Each number is 128 + 32 x the weight over the matrix's rms, rounded and kept within 0 to 255. Layers, rows and columns count from 0.

# layer 8 MLP up, 384x192, rms 0.0858, rows 326-336, columns 96-191
[[157  91 126 101 149 121 149 107 104  79 152 170 186 159 154 153 108  93 179 101 145 119 118  97 105  75 103 136 114 130 139 134 145 146  95 104 129 143  66 102  74 139 138 118 122  87 183 175 140 133 118 101 160 183 142 179  58 171 129 138  82 148 152 182 104  71 126 166 174 152 149  74  64  91 125 102 121 155  89 168 176 143 109 197 114 116 112  82 157 189 161 122 176  86 139 108]
 [112 173 153  83 128 161 175 157 109 179 182 145 105 157 107 117 153 113  94 188 100 149 112 150 155 109 119 133 170 119  96 122 140 126 149 146 165 108 112 170 177 130 117 194 148 153  75  88 177 131 121 113 142 110 148  88 169 152 131  95 139 115 107  93 108  96 146  74 178 187 123 140 121  72 187 144 127 157 109 193 166  90 155 183 163 164 142 183 164 159 199 152 149 136 172 116]
 [ 83 142 126 127 113 160 107 186 123 141 160  17  94 126 120 149 168 128 121 146 117 153 117 116 201 123 150 118 105  98 154 188 108 159 107 115  90  93 113 113 105 147  77 149 148 121 147  97 179 128  88 105  84 170 108 103  84 125 135 145 194 107  89 112  97  98  99 128 129 144 112  68 141 118 122  97  85 100  76  76 177 155  84 179 121 126 137 114 124 153  99 156 158 144 105 118]
 [ 81  78 152 129  85  87 164 150  93 101  69 130 100 115  97 201 124  92 114 111  56 160 131  89 153 129 122 163  53 141 114 119 103 117 183 210  92 113 119 177  93 149  96 118 101 110 185  80 100 136  74 172 159 134 158 133 113 150 183 102 109 143 107 115  75 147 191 154 153 123 150  82 105 129 166 123  92 118 115 113 156 140 123 145 139 111 150 111 138 169 232 101 136  77 176 125]
 [194 141 106 104 102 149  97 158 166 123 145 122 102 130  73  68  84 111 146 134  76 149 142 145  98 116 110  84 159 151  87 142 168 115 120 160  88 144 150 146 124 118 148  79 140 105 114 117 159 161 144 135  86 130 110  97 126 123 117 133 133 170 105  89 121  99 152 113  87 141 143 122 114  96 116 118 216 134 103 149 139  76 113 175 140 115 128 106 133 123  67 107 129 131 174 195]
 [166 128 122 124 175  87 127 105 132 122 131 146 128  95 183 100 132 130 118  78 177 130 156 198  99 117 104 159 141 152  95 137 152 139 135 170  91 156 135 119 145 161 179  87 117 134 161 126  95 149 109 148  86 113 147 204 133 119  97 168 116 133  79 139 118 149 126 103 122 126 145 137  36 161  93 180 179 178 100 120 129 206 118 161 136 123 145 106 139 113 103 116  72 168 118  75]
 [107 154 155 172  95 103 120 183 100 131 167 138 130 166 187 130 167  77 143 134 136 145 151 116 135  91 121  91 167 121  79  84 174  87 125 136 152 157 142 122 211 113 145 103 109  89 150 171  93 129 103  77  89 106 109 156 155 179 128 150 135 113 120 103  77 124 162 199 120 100 175 188 148 111 139 150 116 120  86 160 115 115  77 166 127 155 154  97 165 112 124  82 125 128  96 144]
 [ 89 138  76 149 107 170 133 192 152 160  96 158 132 155 112 122 106  75 185 158 186 166 110 119 123 106 163 123 105 114 104 122 151 141 149 146 147 121 152 124 116  94 110 150 108 194 188 156 104  94 120 135 105 136 121 155 160  93 146 139 130 123  55  81 132  83 102 115 135  63 139 103 105 166 104 145 127 136 142 133  68  94 125 107 142  99 153 122 143 141 137 129 114 113 153 157]
 [122 136 164 148 110  60  75 109 152 149 142 152 176 120 100  78 110 114  81 132 143 161 164 118 149 130 162 106 130 102 158 124 131 123 141  79 142 100  97 135 127 145 128 168 140 113 108 117 136 164 178 130 175 129  56 153  90  87 126 111 120 164 152 140  96 117 133 173 165 110 153 105  91 106 202 153  99 163 177 166 157 158 157 154 160  76 133  99 134 114 158 187  45  95 118  94]
 [116 163  87 125 149  83 159  67 133 104 152 114 107 132 146 141  78 101 155 130 135  86 135 139 130 131 138 104  72  79  96 109 116 198 132 153 117  89 128 114 152 109 106 104  95 135 122 178  62 106 121 142 161  98 168 184 113 160  82 139 193 160 123  92 163 207 151 127  96  93 184 172 191 203 153 162 138 104 135 137  83 170 121  98  70 107 131  82  84 146 147 104 139 130 145  45]
 [ 97 109 200 137 156 169 150 131 105 164 118  97 111  90  67  91 105 163  63 139 120 120 120 184 121 113 139 170 147 136 129 179 142  89 168 118 114 120 110 157 200 148 139 144 109  94 132  82  91 121 127  94 163 133 160 158 190  71 123  81  64 111  94  83 105 139 151 131 164 157 176 144  81 163 102 131 112  33 146 144 144 145  91 151 111  87 143 152 127 142 202  79  99 136 118 125]]
# layer 8 MLP down (transposed), 384x192, rms 0.0794, rows 326-336, columns 96-191
[[116 152 156 141  92  48  88 127 139 177 155 100 137 119  89  76  89 144 125 134  91 135  79  50 177 207  94 190 115 114 107 136 130 168 136 103  71  50 153 134  60 100 156 102 148 196 125 191 139 108 120 180  94 125 142 119 121 138 146 131 116 115 139 144 133 117 118 161 173 166  62 117 163 116  99 180 144 160 101 166 113 111 158 136 142 130 148 120 146 148 163 171 125 126 121 144]
 [ 94 134 129 103 141 142 179 168 160  93  84 107 171 136 152 136 132 147 116 138 100 106  92 167  94 139 174 144 224 111 138 126 195 179  85 184 163 136  74 148 183  54 156  55  95  71  79  82 142  74 150 135 125 106  82 158 129 151  86 101  77 195 133 108 115  94 138  98 156 146  87 166 150  62 135 140 118 131  85 144 122  97 153 180 167 158  65 157 157 104 166 132 148 171 100 118]
 [ 96 127 149 157 113  86 149 120 135 134 115 104  98 153 110  83 145  84 104 103 116 148 159 112 110 127 122 131  51 135 111 155  88 136  82 168 119 132  58 120 143 122 115 143  96 110 132 126 115 197 197 115  77 143 112 126  63  75 118 120 145 177 110 118 153 176  68 118  91 104 146 114  71 111 160 141 112 107 117  87  89 149 156 197 117  89 123 129  89  82 161  78 121 112 129 114]
 [ 88 166 145 139 142 189 149 135 107 129 104 138 113  86 128 162 124 104 136 159 153 109 173 140  83 126 129 105  64  80 133 117 112 135 135  66  64 203 167 126 132 172 133  65 148 129 110  98 140  91 138 132 174  84 119 156 163  90 119  87 123 137 125 119 141 150 104 118  97 147 103  92  57  97 133 161 121 126  96 109  96 108 157 102 124  68 147 156 129 159 135  96 129  48 189  65]
 [159 176 163  96 138 147  89 149 121 177 116 129 105 125 141 102 179 102 159 111 135 149 141 119 190  87 144 136  55 158  67 149 108 111 103 113 162  71 190 132 142 115 163 130  92  88 125 117 141 141 142 118 141 153 118 140  92 141 170 117  75 149 193 160 157 169 116 128 162 152 170 118 130 108 113 147  76 152 181 145 130 131 163 134 152 132  66 158 164  84 173 113 137 113 147 102]
 [150 126 165 103 110  74 113 134 159 102  89 158 106 159 143 151 138 178 120 115 139 101 110 122 140  92 181 131 121 103 142 102 158 137 189 166  89 132  89 155 105 155  43  62  72 130 133  83  82 182 138 142 109 198  99 116 121 146  90 115 165 120 172 163 121 168 150 107 186 121 164 104  94 153  86 184 100 124  94 144  97 174 134 111 180 110 157 150 114  62 144 186 120 114 150 156]
 [191 107 114 139  75 120 109 140 169 151 174 173 130 174 160 115 104 114 107 133 163 163 132  33 104 131 118  97 126 148 123 137 138 123 161  87  87 179 148 135 103  89 129 184 159 127 192 133 160 135 180 114 132  89 127 132 125 148  91  79 116 140 139 137 113 113 110 129 126  93  94  88 150 102 111 139 151  74  64 130 109 146 104 177 200 134 161 135 144 149 153 178 111 107 120 145]
 [114 160 103  74 133 118 135  99 103 122 112 132 128 178 127 144 126 140 160 139  94  87 140 124  94 128 129 150  84 112  86 145 107 124 142 150  95  67 151 152 145  83 105 113 170 169 168  60 182 119  71 181 122 101 146 118 108 120 166 193  77  67 108 110 152 149 102  71 151 102 153 141 107  92 139 150 167 130 187  71 106 100 169 152 129 138 157  85 127 138 145 187 158 153 147 161]
 [151 100 132   0 156 113 102 120 158 146 121 164 188  93 127 146 139 157  96 150 157 135 130 224  78 217 157  91 154 147 123 122 144 118 117  87 136 158 109 151 139 154 110 125 158 129 133 173 123 116 222 155 104  88 117 128 140 147 111 106 105 168 128 135  84 156 131 111 161 140  91 114 128  94 145 115 109  94 149 106  97 102 102 226 133 126 158 133  94 125 128 169  39  99 148  80]
 [139 144 119 114 232 133 144 122 150 154 121  90 204 186 169  98 163 132 110 149 104 162 133 117 172 166 124  96 163 116  94 148 131 134 183 132  86  96 124 123 160 104 175 126 158  99 172 167 148  98 139 101 126 128 134 149  92  88 129 186 126 131 131 112  94 150 125 111 129 101 141 170  74 139 141 161 128 172 122  41 124 137 147  12 146 134 102 140  96 111 110  60 134 136  96 102]
 [115 149 143 139 127 114 118 137 142 134 125 151 116 120  80 126 177 164 180 200 165 152  70  94 143 153  68 145 171 123 130  84  96  94 166  74  87 151 164 119 119  79 150 133 138 113 169 163  71 111 141 170 117 105 177  89 155 146 142 115 149 135  94  93  81 147  74 105 172 105 124  89 181 122 109 167  94 101  89 121 127 138 148 179  69 137 113 142 131 120 142 106 105  71 105 137]]
# layer 8 MLP gate, 384x192, rms 0.0824, rows 327-337, columns 96-191
[[141 125 143 144 112  86 136 132 159  89 144 144 185 120 127 120 106 144 152  96 177 138 116  67 109 213  98  78 171 153  84 132 113 137  95 102 112 102  91  96 164 127 123 148 145  97  97 155 171 137 121 136 157 108  78 166 109 105 148 141 109  85 130 122  75 139 200 126 148  89 143  98  90 128 178 142 134 140 128 132 102 118 148 125 111  82 124 127 113 128  78  99  68  98 163 193]
 [ 66 150 122 103 111 109 149 142 129 140 161 143 126 168  55 111 123 130 106 101 120 174 136 106 118 124 129 123 163  79 138 129 153 102  89 144 103 156  79 160 143 138 108 103  55 122  60 180 180 120 137 115 137  69 135 186 133 139  99 156 183 156 213  93 167 177  73 111  86 111 100 103 157 140 142 163 179 155  95 137 123 154 205 145 156 124  87 213 119 167 163 119  92 129 109 117]
 [109  70 107  85 169 135 129  94  66 141 147 154 132 188  99  67 122 149 181 109 157  66 138 126 114 141 135 133 159 108  63 130 162 112  71 121 145  90  94  82 126 130 179 157 155 191  81 144 168  99 111 148 164 107 145 192 139 123  91  96 122  96 146 107 139 166  51 155 153 105 216  79  99 163  99 115 156 133 139 140 152  88 106 142 108 155 133 167 129 126 101  94 145 147 131  84]
 [190 166 113 198 140 123 116 137 146 154 147 151  75 105 114  96 132 151 147 146 103 116  89 133 148 119 101 154 114 170 143  84 127 155 123 150 141 125 203  55 113 130 171 173 105  79 145  99 124 146 164 154 123 116 118  96  90 127 100 108 178 188 125 117  44 189 142 117 152  89 109  95  89 142 141 123  98 105 159 109 128 146 136 117 137 136  91 131 192  73 152 151 121 115 113 118]
 [ 98 157  92  44 171 117 151  70 144 139 121 148 226 129 168 157 107 124 135 118 169  95 126  78 165 153  86 127 143 153  69  87 115 100 154 124 166 157  83 108 109  65  89  76 116 175 134 161 154 134 168 166 172 108 182  94 135 116  90 109  79 130 140 174 101 139 103 153 150 176 137 119 122 147 121 123 157 120 147  94 101 104  84 184 161  80 125 119 167  79 141 251 183 127 121 169]
 [ 96  99 121 158 127  86 151 153 153 121 134 178  96 141  95 121 145 108 154 148  89 115 149 149 130 107 131  97 127 154  95 105 130 115 112 148 158 136 139 135 162 158 119 125  85 166 124 166 148 135 163 124 142 103 118 167 146 144 159 127 115 109 117  98 138 134 148 168 140  99 132 132 125 133 159 110 119 148 167 104  96  85 153 156 115 102 155 125 189 133 183 133 117  72 110  72]
 [111 101 144 160  69 132 161 121 149 164 188 118 165 135 160 112 169 102  73 174 155 110  82 121 107 162 197 123 108 109 163 154 180 108  82 108 119 107 105 117 114 178 137 167 154 126 127 126 180  57 116 128  95  99  36 162 140 117 155 128  86 140 161 137 141 206 154 122 100 105  94 212 146 108 120  57 199 124 136 150 119 139 131 134 133 134 129  77 152 127 116 178 104  96 118 111]
 [177 152 118  78 151 196 114  96 121 120 101 130 163  64 187 164 131 128  72 153 204 119 114 167  48 203 150 120 150 177 117  74 116 140 125  78  87 181  64 163 166 155  88 115 137  87 146 118 169 138 112 146  59 131 210 131  80  80 117 165 126 137 132 142 191 127 109 111 187 132 150 101 103 123 172 151 125 193 160  95 136 115 106 157 122 105 186 195 131  60 112 132 128 155 133 114]
 [133 174  72 134 148 119 147 167 161 105 164 103 120 147 214 158 141  99 122 110 134 104  83 111 140  94  77 170 144 162  94  93  89  95 118 171 144 155 106  80 106 102 101  83 130 127  63 158 100 108 138 129 130 149 120 137  81 117 184 169 123 149 148 134 170 137 104 129  93 193 171 143  96  58 150 127 120 133 159 112 174 147  68 134 111 124 118 115 180  80 144 201 103 148  98 173]
 [133 146 138 165 177 148 229 121  82 164 145 122 120 141 122 161 137 109 115 169 127 114 159  82 136 104 111 129 126 171 101 123  91 171  67 105 131 101 106 158 143 153  76 110  71 120 157 131 144 173 207 134 176  95 139 154 148 142 109  60 161 140 174 145 133 129  89 149 105 117 120 132 196 121 188 170  80 154 147 108  87 142 134 121 122 166 222 135  79 144  94 175 126 122 143 142]
 [128 204 146 141 103 143 172 162 136 141 147 140 125 149 131 103 162 105 136 166 150  83 111 106 110 133 151 117 142 156 163 132 100  97  77 164 111 106 141 105 121 163 136 112 163  99 106  65  47 122 125 156 182 139 123 114 118 159 124 104 144 113 111 148  97 179 122 139 146 129 100  86 149 127 169  94  59 122  90 155  67 146  84 151 127 168 112 113  82 115 189 180 116 191 157  95]]